Weights of a small GPT-style language model, trained from scratch on English Wikipedia: width 448, vocabulary 2048.
Each number is 500 + 25 x the weight over its row's rms, rounded and kept within 0 to 999. Layers, rows and columns count from 0. Numbers have three digits each. The size before them is the row's rms in percent of the matrix's.

# layer 3 attention query, 448x448, rms 0.0974, rows 0-213, columns 0-63
075:545485474501490524503504524521532540491467503465467502504521511461533480522451497530493487487465483508481456453501498579475515488521523490508513481496530466503502510454520486498505441496499513
078:470520475488516463525492473519505469482514484533515519524491508494479520526502485493489478516483442478511509492544504529472501506470499485539531501475544483500527518537538453471481507489429519
077:496505489471525540528474459501487504518490483506488496482491503504487487490505518489506501529520491480493524506490529481509489546525468509506488490471504538532528489453526504493504508502476567
075:499505505495535486500545488572487523509479502491474517495501478512526506491518530496497498500514514507504505494483513487480495459476532490509473451488451502465490500546512542462495506518466546
074:486524471476568431507483521496505505512533506542552504478483505511465501512501505489487452473501528464537470524517513534523505492481522461470536509486522498539482465508543525552514547491491498
077:493492466497515508482474512506513502500535464500524487516478525491532531531493521496481525522521490455497507576462506479557530499480511522517537504508505522484510513462519499477480497470489513
077:498495496483528528492491529483486481490452460467448507547505477482536495518511505484477519512492499496525495525465512477475538511527492518493467544527481496516471530501514477495506474511484543
080:542497487514491481523480472535471505463520533509489498465489466500505526517495460496492494446496516551499472484506543536486473538476509456504463496464482474492509526471516518478498536516499526
080:531498490477516471504480537524547481485471458488484476488553478526463454481472501461496475499518489493488463486528511496526499493525487458520502457495446496512476519540477514498502527475479494
081:482510516494547494490486494483477485484517495493482474489542514493491490500480507485491494542551500459492513556522468512496481499465513508510474537531508466523491538505474504513501437531488488
085:491510482485498541501552471512433511545539534493525483488498510501558517487518506475499534492477552541510552454504493505494487516499466503529506459504518488510505533532493474541496495528495466
077:523469483482485482478516486492509506501530505469502516464509496516504508468472504462497512555494502520479498484480512510510487470538541476449533467494524458484498542538508501515483490481489459
080:477466511485508519519519518478520516517457505461481502528530528494560461474476519520527508506497482504465468493566485509506506488522477523489530470474442501547523503471459473557498482529504519
082:493515521501454539460494507511526463545510486526450513478481455493475488528487475524525505482478473495456503448507495480469497506506480552505472524525526475470533483519482526526508524514505484
089:453519503514472476472517434511503509507505491512509527500480503530470516503518514494519492578496484477569510491477501443513507470517489502518465513520514542501530532523529476498450483535473493
078:471471453472512489513512500482466501487511490480487473497492537522485500536510499502522500529474502543510482513523510498520463496540498495503486498458517489539481514485492462531524485513476501
089:490505502533526514484510482533529452495495479533488497486443517526501482491470487492491501464465457535500463515461522479487507506515510534511509551516477499476524489507545512465496531510537533
083:524547499492494531522517509544473497478535463503494507450504483450509536491537428533509530501486508482534509498490543494457496502519480468515492521497510501506470478497509515491487530488483484
089:511501502468512446551503493486502494509497468548535473502499495516492540511529506508486503534513530517497560467442507455511472533483480497459479499471491468499481493486530510486511514492495481
089:474487500525498487517471473497499563522512494490542509518464507488528479556488472503522502468466485499454449480480540493452507497472480509516489515511468465479560490483481530509503519472558514
086:528518485539457473521514520520549493489508534498497504482488511526515511487494506472516501489478533478505497498549496484489507510515527465503493547501485494507501484554493507443472509498524485
086:485506506488489481527512491478507538508517488498497496474518487517514492540518490469442493522550502519493497524499496566524501468511505518546489519476506514496510509485527480476495511476536467
091:523487510487468471501507498487502490491466519483500516509478531526483477484503564500571517497526484504521536499484500514550520500556492511508510488447489491545512491501488494545544494541484542
096:493543506516571501493489499481463489486500497507486524499473520491507493495472502512515480470489493527504492488511489521530478526493501502502486537472534448488502494520479489502489480501494549
094:462517525522496470500529475483484471500473484527467458482455503505541520467528498502532513544493522492525489538498535512445512474534547542541535506502509460492524504508523509456492492469509464
086:467527546515476458475449516481482560475489464505514510480462505497542530531482496502486477563484472512469525488486470495471467517514480495492495505490514523508499480499486502485480487492440539
096:522503465505531507542508476516464516477543509484485517466471500501497501496473540499503522494465499482480514546514520475517502517514448504495494540500486500519466502507538494516406481472493505
090:484500521545454482524510508496511523509517471506518530516490458497517504514506481499488533480520552506484423517511544499521512520463456505536511511490531460502462532517526482492450491478536503
093:478465495539464495449518455505510489497474540522510496528482508468530543503520537468543482539546483483518502487489461489472505528490502544463540496490508465499495515508498530516502486494525533
101:546500514470481471470474469522481529497465522490493488487492501527471485507523471482439485519529494491541537521475502496559489454543512502499479499512476533477506522528498509469512533535449490
105:492525490484482499486475468478494542522474462518494534511508501512546527478499475490496509508518550492498447495532500501533471491532501505529525458498484497497530462527507508524511534501449524
101:476471493487489528477496537472512505490497453527480499485513522497488523490508484485489452490480498489530452539485503506508538516493509459467523497458511542542498509507536543461484495493485484
099:519482523468429532479471500435478498512475491510474506496525501506532490477507525452578480444524465480479451512443510488498438544560501488522506522534492481461515473519501560498491550500508531
091:537509501541477538462458462535495498520473504521537456494531488539468485484474510504499480517511513515495472498513459491449518479513529487490484512508503477482507527473469518550493535482526509
085:470487489491503519539468493498539539467503508465495475484512534510519497534546539523537477561513476490556487505503507435489497509561509518472475509521514522526483528523498491482471482476466501
092:483505512528473456468427527532507481471519496501503498437459499550492473511472497487513473497513466451477510529551497437468503445487533537513473482535507489489518499497504493505512494485520523
100:504535524564527435470522450468466545471514470508548501485470485429500480514485512480487522517526517490535556477463506504496504479491459528534503510517487510503516490530533513511487548493511481
096:480516524511475517472479507507512514504525481471487483522565463504554467536496521458466525457461501501489506520531502505504475512480493529524452515490478510540491465524476480532479524461493492
092:479506511485503537460511528476495525493445479524544483455516497488498476563516563536488520544473509489473514526477495470495518557535497544464465521548465488461498513494496542445525506486495563
099:483517495518491486510505510533501479489537472498504482508505485459509516480495547501485503529497559465496565522535509545494473480512525507510485486499443552496505507514512495499523469519492496
102:496504484510470503489496502504482466520486502496482497547521484460551468513525507468514490516511449513482501456522494568558492473543512472484467493475516460493508556493466481530510490508497491
097:496475503467528496526465545472464467487448500472523526502484464465474489480505460524524471467490507495523527494505491473491499498492513526529443493507498493521481494467524461531476492518498499
095:471491497508444473526484479529518516502516501490490489511516530477490519562493534501514528547549487500529503513458532502483507483481468510521476499497533486547515511459496521527467490518510519
093:526574511468490523502504509489536499536477503473520491541518511477491472498513491554467521463501493510499504510493519485464494503507483503488469484499492528512483462490480508494502521528470504
095:496474499510500472515524542518477536508473515521500487532507475482512538504502471503492535470456487430515497517511487529540480495463477492492457464469480454460535488534486473482510463462531511
097:465496504509516496460509535488517540527507525507505465537466492524491487512494519436514505494470487464492469475484534542466530499500501505501544506489484498506520495544505465479488484497535487
097:514519498461453473536456488478541486481490521476513470515507510516490467511502507533424492493463488522484451524525494481512509507483494475537544493524513513498485483508513466535491482460504451
099:464483521484484475530537527501517465491560530475544476476461544454475501527469453524511498500442465552501554501494482513526490479472486485523503503474489502516498485498473479537497483510509532
100:520463503508498557554520510454532497494486506499473504513465545490513498564521513500460508540498449524489499495504493469465418481501483500499492524512513501471498462481473485488546470453535513
100:472486529489525488544517484552478500510508489457465504470494519500476461516488482514486534511478516499538439556495503513470466507533473545496480494524494529478525509529526498505472463529521549
096:523512541505529511535507513504546485492480458471478483498469489507483493456506509440487521484561492510527504492467495480524467489530477505489482509489500555466487512456478536483475534481511484
091:504508500512521532513485525502521514502558488517458548543473505508523481482415518499495511512490517499521467520479512529449504475533499482455501480519506500512509532506510473508510508464478513
097:498518508517510541498489497518482499529459478517513517484491499503528493466527489457519526478506492496484483505482528510540484519546510506500499522481502542478511466476500453489515483498510524
102:492517506497492520507488475485505531456526515466483497532503503510577534504540493505480550533485470498458547503506504483507518483535481496509497523470487492501505488521487458472494483494533460
101:506474538497499467512510465480537547503484533453537529533486500530530505513486485453486524507509478465463492484522484482562491501471492475500522490508489514498470506472504504485541497531505491
098:500464482524480444513500512473513502519493510506485462477516460469518505500511462457497507523537497491546503511539517496508530481500516508505488532485476509451530500481523529516520511500471520
091:505475518445469487507527513507475461526503540480495487436518459499509507502488487481482528471511502498513505425472485467470484491510492465501502489523505522491496478523470484531535527540464474
096:502501474469497494467499460460503515512522471479560473475477492480508524507527545505526520555483492504463547529500471466531477529504525514499521501506509530524500524508481498503477517492528498
095:484524479511495520530505538483536503489466468516508465512459547473479487536484520527498487505499501499540534476492546507489520499506526507483474493548526438468486485520484452541504528517485477
100:475500525495467529473476516446477479492478528489491456449492516493498483510481502485500509544527517479484540518517516494512466540521496494482488513512518471487521533513535562522506518537526498
099:549540473492508510466489495538513485491475499494492519501505536483505499487500456466526487470478520485485439480528502502482563505468505452472525512525501498506512495512466441433520535491490526
097:530511531526509524512483506524472510496511487489501481514465466468546508497498470528536501449513533459457507468496532561503543487506483502491485478518485496488523455544499524516455489494566520
095:448512527504494522497567491488494451493486538485499516493566533467525514527489483529506476503493507474503493513549500543504491507474512499512489475482445511542474474466494468496491506509483520
099:478507528528500514517509513539490478516496548528477500523496484447483550505512513501501529512497456529543520487497490516517486484519477524453517535502526477492555530475477504456522491526500518
105:475494506523505523488480490481518522465528509479456490513499518521487481508479482464488516483476499514491503531502476509489532527519495495478480541500452487507525497516538525455504508519529495
104:515501513509531522452465541517530489495477523496464507548485548503511508478489473517457460481499525529534486493457487485502498502458495504512519508508510498524457508516475481516542529513543483
103:486531480495489522528488491462495483487518483523536522506476508504528503515510467509503527522516460488480513483547499493501496487448534493530497487533488541493522517524566550500495525487518490
094:501488468466510509502478484528532505474461508480470504455480481516536521468540469504499552500509513498541530490482502466499467484507479487516537501550494485558491509501472485484483491511504530
091:467502491492474485522477466516467524520541499477512494476505506510499547470480536459487518506484527456518476528499516508487493487526515491484514466477504492495488486505499457540496470483493477
102:515511557527503505515438496517494518559510466468523481520474517523526517481538482520527534491512522488491480527491481496494495499504510498513505516501531470490499509476489531479546503481512509
091:532480505537517485475506531498515508478491537509470499473550552463490474502473492567468548461515488511470526500524519503509475514469473498518529471481449525547519458542483484535522494497488558
103:481510476490499501509527483516509536498491523498553503443511465520512490512512561481524497478502499471482536512516526523553479456518485516486483468518452483459463494507560551512496475530521484
103:489488526493527494454460475528493441444493488499497479498512532563471512468464506497534492530479489520492519498495511509468482506538458505513518503501512457472498492501481536456534511519510488
094:515495552514481490451519514489485488515495493503514505501533487562555474498486487518489506508481484528510495512521481505553472497529485497501509443469462481508508530493503526516526494474558535
098:475492467506473520536506494460507468521438501491504506490482469512463499503466558525536460517523513502491506506484514472484511483485471505504470511512500511516481514469483505454506501511508534
099:482464514484451490476537518500537500488463499494507497505514474456469487524479524487452516484504488495487553471484513491483518492497492537499487489483535496494514488513522480494494484501455508
108:508468481495547524465523524479570478493557484555521496475521474437501475504485535520534505497518504483444498506513519513526499545492476525578555485546516490496520460498481495497497494513522473
107:494511520533549504514488508499513507510496496506509515542475472502509513513451488522507502483464516473518496483488494488482476508520446486491540508493502534447525490506518494477502511474509492
108:511494484507526464483509491509516537491497545511491472524522527549491467515546472518560491513519493470553514488494518491474503476509518489452484494477480467452460496480495555467514502491507516
100:500509448489469503439488528543500508510494529519517503458487519518547483500514456509514514484534485485474523487499493497531505515514526487472465505494504557514471516502524518472528483554508519
108:513518513476485507512504558459492504503489494472492514529526486510491512467483505502532528494496504504514532469475519497478507485495505487488543483500496488515474491445522552524478524470467481
099:515518494492481468501491508483482522480459507550526496476510501458509503482526476517507494448474513548509488515562478507548513470493497490454498496478491444480463497551448474478504514469487518
105:527514529511466489486514520505493522497547534520479506534495481501517470543525505480507478528522522483542478546502474488480513525492504528524449526499495524538493506528498508473498559532492474
101:501436501533507510525537542482438468474519527496536512526488491517531498516462514477482476511503475519541534454483491495535490509499487501473491480515480548526516494450471526495469452540481490
107:496519503495519508517471494516460483503530499525503525510505490515489511513495485504530526482507502464480480487477474483493492539453521519544470470504481525538472483493486473499504496514473462
103:517506492471457490478475500491452536481513521490486484529452536461502480516524459463489507473519509481513442486500516490527468486469470541531528492503526520476484494527471503447519516496531487
100:506475542478493486490502512490489498496488538506522482496505504480538491464523483482517495548462519507551558521541510495516533509491472503477484515441485503490510553459438501511488492503450526
106:487458508512492530517473468522514504530508504486481512460523515519449525488509511507512502517519468474507531528518439469487498518461516484449486500507507463548472497469491460505521463507500517
108:469465527491480528507510534488529491506508467482491539470510510535525478509438506524504483533466507516511537484503489466496462478494503498521537514514496443538490501510473495457500510504492500
106:503470515507532541495461431529504508526510515506486484541509446516498494466471505519505507502502509531480504519472521528511514478483517491511475518495511469518449489496499521460518543490496526
103:479500508523496495507515483508465532486528486470503498520489476526498494518480505487496506492472487477498510472541495465548492530480469526512491493523479503497527489501523498535513490498537515
109:502498536433493512494524509506467501529547479499520472514516492485458504524485490500547497490487500475508503515500500512467537471540519494437532500509477488537478516515527476527496472530501520
102:496545490499512501453514504500494525492524518515509445491508511559427494525491503503460510506532493503514516524503502499471515529462520529498531438514522513475517495471468493505524494488498519
103:492503507533497498544497480467507503527476508523478495508507512515496473514495497529502482497545528543492490536509479524530505455491499479534478543521479477520495515461476503522532470512507481
102:485473501454446471466478522481536499487549466483492516509496494530471509523536477493467483493496477515515510555532478468520560447503547535552530534510514493528518518550518503516554550497507501
104:520485485531526480459524520500501471465557459545539500515454491498445550519523514478507517492518532502473480474532463494486488518513458525519487514517525496509523494483522520501491462464508525
108:519527492504458507504490514503509508502482498537482541502484500449507508491483487504508510499512506557539487504480500502479499491553466517486473513509459522513513518488526513491473492497458477
112:531473475501563499514502537493481480475494508443514508524481505523529505504491495495529504491508476480504518499480496449521515494445521482524510506506463481529541468501488462474498468523488466
093:533494510512503525458500507531532434513500526482487537584489491487465517511497486521491511490507480488520507489555507475501485477481464537488522509524488516504537505471497524526526507462515521
094:509446492520504535478508525479533457503499490517479502487472499495499486540498503458486485518501477510477504528512517459505501513553510513477514462517510472490464524490516483494496462478510502
110:516543509478505486512523497500519478503463464433499555495545470573545509514568495527488483503488521533548495480454487502523497478501530494522502531473502472485520479497485478522471513471526504
104:491516445470532493503467513515506473556463497517499493546518516537505520532560481535548455521508523522482516475520509534473469464500507495500534550506491479530467518488499481530488481490516543
113:518488517532526491456444506467492518508472514461527509533477487491515480507490512528521486525500535554482450486494471524529502516491493494546490521519496512540485519527477504541492534497480512
109:500511540515464450465509496496556492486503510507472514545501476520509522477457506545460513461482492499502490517504522492502519570506462517454523498561486473498515532477485506484485478503483482
110:503456513471456502487478474486522508499461445516532474475522450548509498443487480480530492508522523511485535480519497492501479520466502520511494557477507466513474503504501483459520502492496510
110:501517517537477493494478507525501528504527504482477461516539460500462465486492494510490517509514456475543497482509501493540516487462520503494537487466504502502476482475498468520475506527500500
110:481502509506480523501520488536518476515478480507499493494460509534462469545495523550515512456489463520545465495468534497460434489476492498526531519497457495504490509502536516468511476499471472
109:500540464519484509501511484484483498462480517452503498495501473450522510503468540524499447517511495484511542477504478539482546498514485491491482484508471459487467529476499480511473484541517506
105:482524489518489522518511559459504492515515481536487540530482501478536506448472492546473533493517486513485507501516494533511471465534541507457491444487529487475498484528527439495517508482485427
113:507546512514456519476481478516440492511510475529503505489542486498480442472534519471483446483480516476486513478500518504511554491479524461515490517451491512502477506498504520514517532505476460
110:490497519516463462472503502496500516499515493487505498504446502477528478496511445502496529507447490557507532498495522535498499534489500481520476482576526484483507484501494526514521497513461491
110:509506508535554538523461479543466506494459498434499497483471517466517511510508509539478484508530528492496520530518497493500454459482491510531521486552510533506489513477497505493508503477492512
106:499495475544494491510491496476522508494494513499536478534469486476518525537472524476526496471484489486554478548478512473482477506480489509500488503502494502474498491532505525518518478515507473
107:515514494486520527510460463491491516505472545506441511504479496493483472488487479497506515535435527484498539486520502493451512520498509517489517462498523493524501533453491493490492492515507505
114:512527507489521516477495509526498478501504563512523507513512497536493496500475490501507462525551515524522474470506494524460524480505517510494484515476468518499426532478479479537478518489523473
109:556497491502495503428468522538520484531514549465466482482515526516507540479447558520467494513488558521527494469525492477509510500520540489526549500497504494505515488501453489461504506467520513
106:493504480544509477513521495489546448438522526516482502454492462492475510494546509520542498501452462494518524530498514504516526514508515493486544525504482483510497538479502468478480490520513505
106:515516500485467497512470501484474458479470517505547514515460470506476524481492494470453506500517497535478487473498502459489514526570457473531487483551480518470470470492489520523514517445514502
111:491486480533521506519515507484497545528557490547481507491543511487482443512506521496518543520466465472490499526521536505511470518512484576503502524504500498513460502470534495500466470490535473
106:506498480531477539491455507495531467498528502495503499494506525500532526486496515528485497496540493495492464567490518520498495492496495510544567506518500467476516527480462504504473530476526467
113:509486494513501489498503512528484516500519492493505506481545486491469504526538495472476477515481501503481504462497511513513459498485519508474473465505491499575469469539512488416504475513509503
113:500494514534484501521519469489508479478495511526527475484459503527521492463453480513475478457476532504518464450474511501522514513449464515519504520491507559476515466511514472495535502522532493
105:472491528489460441524508514507488517531499457532492513455483459519476447418512504471476513496458503541511487483494486548512472469469503498488506482492468484485472473480494519495489474501565477
107:465470529519532502509459520495473491462513483524468511467474502498554458481510523445485480514507485495461503511506474486529466550505525510480499541511492497436575514494450482552511487490464459
108:528527496477551521489524475524457491528557483463507500500513496498488453506491524498518531553479483468541486503498505508545531474494499514481516535524535513501561498505492543481476503496565517
109:522521498534512510511467555496498491470509515523482499527514517498540521501475496525483452521504517488508511534566499533545556474499512448507527504476501526476505515500515502469500500436525482
107:497475514509554451507534470497501475508508528470551483483502487483529490473509537504506517508512477480462510525490466430506518525483477514486517474503511552522488484517524528537505500516538463
110:485546490506507541490489485463517496487503513515520526525484519481541466520519490478509497519491486517497518497502500450481485542509505528526536552481526489513515478455503477498490528515521487
104:495509550452514499493490516487459531512477460463496470480486503520538458517465492510482518471476472503475477482518497538497511528491487486500523496496494468457523482502515451559532491503515534
093:531494508486516522483474512514491517516460483518537541490500468520502456519529528522466516462501488537504501563489530533517511532478552517509504495484470532480465540469536465532532452465478490
102:514513509451468491503496495508489478465507475491527444539504497486498493487512506493531488519462488497498504464466500490494489504532538508517507543507486478465500470438514516480528499572513468
098:512470518497503521499465500489505503486513458447498542501494497553514487486472481478482458467481501513520477529496512508476550517481487469522519495479514480513494489506517508466514507511501504
090:521532493456479493465483519503476519490502548506539534534479518451475494544535524499507442517512482557478464527481495481493481498504506558516515482514517478495475525551484513454478517532518493
099:508492486487497507516507442466489468506495459531469514496468481485494472504469483504481483521502504448476511484549494467496474508522520530521496555539518521499480503498493524492482487453509489
107:492493519517541501525539538493497492505516467485517499518494519587556528533538521530518501493511482499494466560500486504503488526497488531524536504520491492503501509490515504502502475438476500
094:534534490521483536469487500504480481517503506487469457520497480458504487476525487540474471508513470477464494478513483471555512465477484476497456544483524524498476504510507493469509508478508533
094:483490500470514485479480525469515508507468528508538516514524493456485420519485500540524477460527518477524492534477494553478517511478489468498517479499470543505512511520495529490522508516472467
092:507499489506573515500549476524540461476499499519523540480511458511521523497535500495521514496508506496483496494514551500483490508480466494524476496506476521511485488500472539458514515465456488
095:511519547485524538508521453477505542469497506524510479501493481520493538492527515538473493473457429491479520461508503511494542495503493534492489484545422521511513541477513530487483500490495472
098:470480518467503508469478470467513520476474470499482451511531511505492479498445505491511477521501497470548499521481497523472495511463502526486498495512496486518506546469470493515515483513475486
093:480483499494512517484542502505496522494493529486544486524475461492495463514506490519510554475473528526489543483480518491516523463511465548503489491482491458487514499524434499538501494477467497
094:544492463512494479472515446483478517480484510467499500497520496480471492505499528496497480509484512417540520488524479506478446507478526539542459568507512487482470498483498489517527523520488481
104:464516493473445471497524505554463527492554504528498499528504472488478507537484487476524512473554528509532477524486504472524548494532524465464474520512547509493532478514482499519501494515513481
099:493531502499504503505521510503512482482518477494449461488522453534488458523493503533502476536461466518524511515484512457500500534447511514490502464474492492539522502460520499524491474519470510
094:519517499518467556481536503481522454497512504518457427444516513490498498465510513485488460502502502484515535496518495470453504492502484514471472480564492528495538490447488546487488512538475468
098:446509507501467484507511500485506575552551494478501548511516487551473511492544455493493498557476486498496515537505514551487534491484517443489509475481510510535548481482523509469495500533458503
103:473468518512520492523517494475477508505453487485545453485539484462486475527492505481516469524478484490501494514494496477524504536525482480478467522544507478494468499483494489484504463486496556
104:490496458449490495507482501470490490483497526539524509491461485461486484527498481472520468526506481485504481484484514539510465521513512526489498504512500464456492536533503488469515533497474488
104:503499540502531488519501493511470500474496498499500484499499484509523466460530504537492551469479494511499524502506499502440533513495531516542489498524498560472533487540509531491491461516536497
106:486520474481502495477447467550522508521512530499499499479493516504472498520507481488507540489448507491487534514526516478517488479516541467488508488450485482493507512518530537501483541534510483
105:526509500513450489467493480513521459524478486498514474518500465495490485497474530521535472527455512486522481477527520508505485486504533495506502523491516483532533493481475490507523490465529477
106:476512486503509458515553512499505510476495504511472467476550484515461502508483527463511463525528515492507502486509549471522477507485538514462511503489495528490514484507526507502476520539492485
093:480475511488481504489513568525522485486517486527529480497505491454462505563533444513501497568533490472498499520514484496492529503458462482505493510467539541547492468461495471519527505483475516
097:495504482517484494529561497540470443488497514516469510499489531547507483510488515503473520507515503536513458450513480479545473475548491475486524504549525522468514533495489466507486469450486471
108:492469504491467488470519526511480478524510486476495493481515476525488489492510474524510500488444498480482506490513484528514531491482450443524493473503536541507447496485480527512502472498506508
102:517546495476553482491474458516482445481463487496545469506474548497490462501486488508538497527511498512470538479479515450511466488530455500491474519515496476498497487529540477479461502489540456
100:481517502520490491464459504500494550493491514498476493440513518553464500462501511496488529493486480504486528530489459501536497486515478518529480487424518499518556518508543488565511511479502510
109:505491490524480547519515550474502508508462483477512487498515504520466501510502506512542515472456513485527485505515502561511515502484481480488497491427503463503497547519470485531486491499527495
109:510498528471488458506515437501518494492484539487529488565529453514493488489471522507470509463533486487515491505502498457523542491470536489482482493468484517482536509481475510486487537493502457
102:486508518531552529498515508527505548495487497517487496454498520494510471506534487469514497518483514467506485522575515506469525514501492509503492498474514510557514497549561495527545513471511541
102:516569517514539536469435484470535466494507484553472484499482496483483474497487505497509489466543504489473528475527503496485461486517504533480519510495495453431502513546487556566471499556493533
102:478509505511507506547475535527482562500496521497478480509507494482518506478508446515496496498516534493480499510538513510528512468507491520509489530525492538546507513469529476504503535527500483
105:472486489520513555492522525512450507489533472507443492459491480529533474487500491495469482505495510531496540524500499518478502485472510496471525534466509464496496495488490440501528478472494487
101:511486497511530515517505558467472516514538500532504507496443505531460476466483517506511486526545537498498484488499479509518533509526523531451510464558546475482526480493482490522501487505463510
111:514495478494503536454499487474542503496481529494440469492504507492499474499474488536506488517507493478468460529539518474501479523482508476503479489513479478493544498519529527465507484526532507
108:515518489510490490443533518491491482473501458528502496477520527479467514477502526488530511531508506519523456539445504530529511509473460468448484524510540485483506482494517546459519486480528512
104:534497515499487440516533481481460505531468512487535500472486488535540478455478497516475513504523488495521525512487502455522500495527479511504505472479474492516500456517489499514527530525466542
106:501535496526499514505486510468523472503579529510501488487501482436514518465535506560470518523503533476466492506498463489491543503463502516515479478490473506500495464514495518465492566483500491
109:512519480579509491524527497475547471474510469491535481524514508498512500543496496519474534482491476488525497523511478504539523504526496493522457487463468518507512466535482457488494484494520518
112:556520474491585479504456494480522510503521481478521485536512536524505507497538478490478458470493492504522523484513503478510463513504525506485521475497471458498533533511482506545510477521507491
110:475504488503510498472541520469525466506518467505512555503495496498483500457515503538524455498531510540492464505495497494509474516499531525489508504507468481537505521496539499497483492484470514
104:524521503490503487494517487553495479471527467516511526519496523495456486500508510572534502500435507458436528489482491522491549497511479499489495522494480494490504531544449526523525520493461520
105:532522479513466528471462484523504511483514482495550487516490506505505532485509472535520480466453504512509508527505518531546474485550544545471485522499456530510479511471522572526481516487481495
102:508457488475497490527517529460506486464502478506537501498541500521505508489512477494532500476502527484506527532514491518484504500519477520503494462443449535474512456465517457486484517486519456
111:545535498496406539435462529500562520495500507508479490537473495512554488503537504501506477504477512463518472502519501497497501496493493510477497514467495486508501462466478490474493493470513538
104:528496507480465474493495494491497510491487476511551479546498527488507509489468498487471487502491512507495489485525474486538549544512471510500530520537515495500494480486534524521515472473499471
110:531522488530507514518442501492480510493470486529481537512482514502531504486494522475477444474528530471438461495518529486498508526490526542514482493463498474493470539561493512415494531501492503
107:516508469494509545513450483474460521496513543490534492492491538507525508458446502507445467459499501526512509512487473506500540505519450503496515492495509481536485476498533538567512485477508495
111:493469515459451533503502527487475494506504527492454487483479492467447542495491472531485499423501486506471532514518462521486493488519534522493516514514515483535502489494456487496434462505517485
113:527511542540509484514467508504498491508438528522500506474556518525514527526479471508482543492530521478551461493484535498480480464472467542470523431474487500457502503497501520461473477488471499
110:474476498510520485496500450502481477473457476505508545531511497540508508473470485494522502488452439483560500463519506505509474451509524508499439501511507532501488480457496461484506486526527499
110:490521503513539530529522489506475503497513477505508530531533563539506492474535492515499494495516511519509478475498472557480514501525459471520502548472506505507485534487527510488504495459484491
103:518440490552492502505510541469513492501531480480511469486457509512512502535524515469517511468514483537500449440471487518488542480559506459504515462462504497505462508517552494483480525506490534
109:457484549497499544548532532513480530501503526497519532505525502462552470473499487444474509484463525459509498530461498513540487506487474497515488485478510465498502529480512518508504482546491504
101:501522470508519525505489497534519516473537535480472527485543495515512456489455484490517527545474439490502474469520524513491449522527518499473512514506481507493485503534508492520505521495520492
102:514525537541510477476489454491503502453473481490487488481451490541499468482541482506469493524468511473510506499528505457498494527498526486495546517512464559537454477490509482495513522515495450
107:482456463504471529492498497523539477500466532506497507528516506484450533495525497508503484437469510536511505479469498481515489515446513496490492511496497535489499541526523495491508487462461453
113:540534506497471498460529520549512546499472469536520478471554510500525488497489532520523537481491548486509527496492531473533520462482497502497530497482495477542513488502514539513473544503486492
108:483517523475449536513477509518486526494496487506498487528531574469510492509477471544469516542515520508488459521492492513449511485542503497510495534470485511548464519488558502522473508459503479
110:482518492523538503497527496473521528452518509489515496505482512482465470499532484470501481502509490490537507487528474505476516570525528496470516452498483490468502525530504446458489510553508514
107:502489475549505510512520513487486471523497463520478513554483508482523511533509478458493507497488528547510504499502499496510503523498511511490505507516501538461534518470470479517506527505504459
107:497488514501545508525499425465526500505486490489511529497485492431499510529479502505522492518493487546495498499497475487529495475518551551443477483491516480508527488523486498489470526488548477
115:517529481521494499498470453512516495535478458487503455518449536545495522477532504481516487557487479496523512519500481495463465492473457490490512487504502500466518459484494495485482519530491538
083:509525527511573497488498467541518511544484508481472504505514485465489468467498507537437490491486496468528492467499485509501478490421529477466488460533476503510482493492481530506498550514534453
098:510504489504524490486497499488472471501529485511485537497476539479504491487496511469494478495506532502505506494493490482512480527477471496481529474531529525492500492496495521502486511472506550
095:469549513482517462498473443484517445474526490472505522481490508504477539457510522479432477498474523484519466462502476482500525470546505492539498493497460497529524494486502521530486496504469487
091:482501512490459540510518492489441503535520560533492506547539487504538482532446516497478474504486539516513455490498507528533504507565515461486526491511520492493514507523468480485533493525514487
082:484539503501525481547507481493488484512490482482503495476487491536546512490556525515512489495460492487475458508499491539542520526502516449507508465515480514497487523524488534492529514546477498
095:496521550496526535466488468514501512468503546489538478500504487468461530465499509490473515524485556533474485513508479520503493514427522533482517483469500468532500540506522534510471499504474497
086:491505504508501460464498488503524489512498517445521463466473528493500476458519530498464482490497493497527528490500496496492483465472523515489487498534480499460509468469476478484501488527510523
097:492539503518500506554531496450520514520519517479483474504497512519453502503447501515481510514518495514453485511473504515494505538535537476495509507499527466480492484504502515502486500503489482
088:514481469520530499521519478485480497484519515548503457485471538486502514510489488488492551482480512492521545483493504557477543481486519475488511486549482498469501489500442492477504477489482532
095:518530486495529482489514457543468483510512540533534512520486505472475501500499505453485506489540505516512526511542516458519536490537498495559508522481540523503514474477507532532507501499474470
089:495500508474477500563477482492508506499520489467510532512538509505486511547550479468459485484468481527499520459507503494512497491497474543491574492543502522514500481492493484442498493501489505
092:475526508528506435486490512482550453501487458525501464518480480480499515521489504495497463533468487486449496546518466496492500509477506469505470482495511485481515492511492521515522479486494505
083:501491470516479511529481480494499503517488546513513533517514491534476504545509534524527491509487478525501458474494514551494514515488481569540516526516526526517555486505498503521500486508504491
093:508519514450504460475502527557505486521504527504514463515473486480519490536506495505530519556450497492550497505523526509519479472494500525550503534512428513486471487472523517485496456521491468
093:485472516518515478495489517568486515460493516458498495494486494529522453527484543485480508508537496496534490510486495432505571476529514458486541515482477520501509472484494502482510469500494503
091:490495497501514524474470485473513494487485489508518507509448519490521475518469526496508521503520523470507516523498475506532503504468439497510527468512460537495468533470461457493478469536495534
090:482532474538501535512466494518496510506541499508458515482508500572498472448495495488531535545521499494519490508530510492485539510487513463548483481500488488483476485538499525498506540481481480
091:519508476498518485467526501471523526456530489497480516485527470554497485486468487513462503494515494459492575527512514504482500534464483509477510470492507429444520496498495555515499492499488433
091:497519506475510497526496462448493512548473552521509501459503497429481487499517480490524481553468522498503488529507502559509523521488497463504485538487517484507489523478505492504516523484526476
094:516488520475559467526490510480492504503468491518532532482509476518490458470465510490500512489521469508515498528503522507495534522488457532515513499537487400510515484467478464455467487509512504
091:502477483528499526504507517508507458510523534522472464504523465411489470536442519511513464524508482487525494515497538454498530487503504492466509471483461502485507492497499468501531487480505506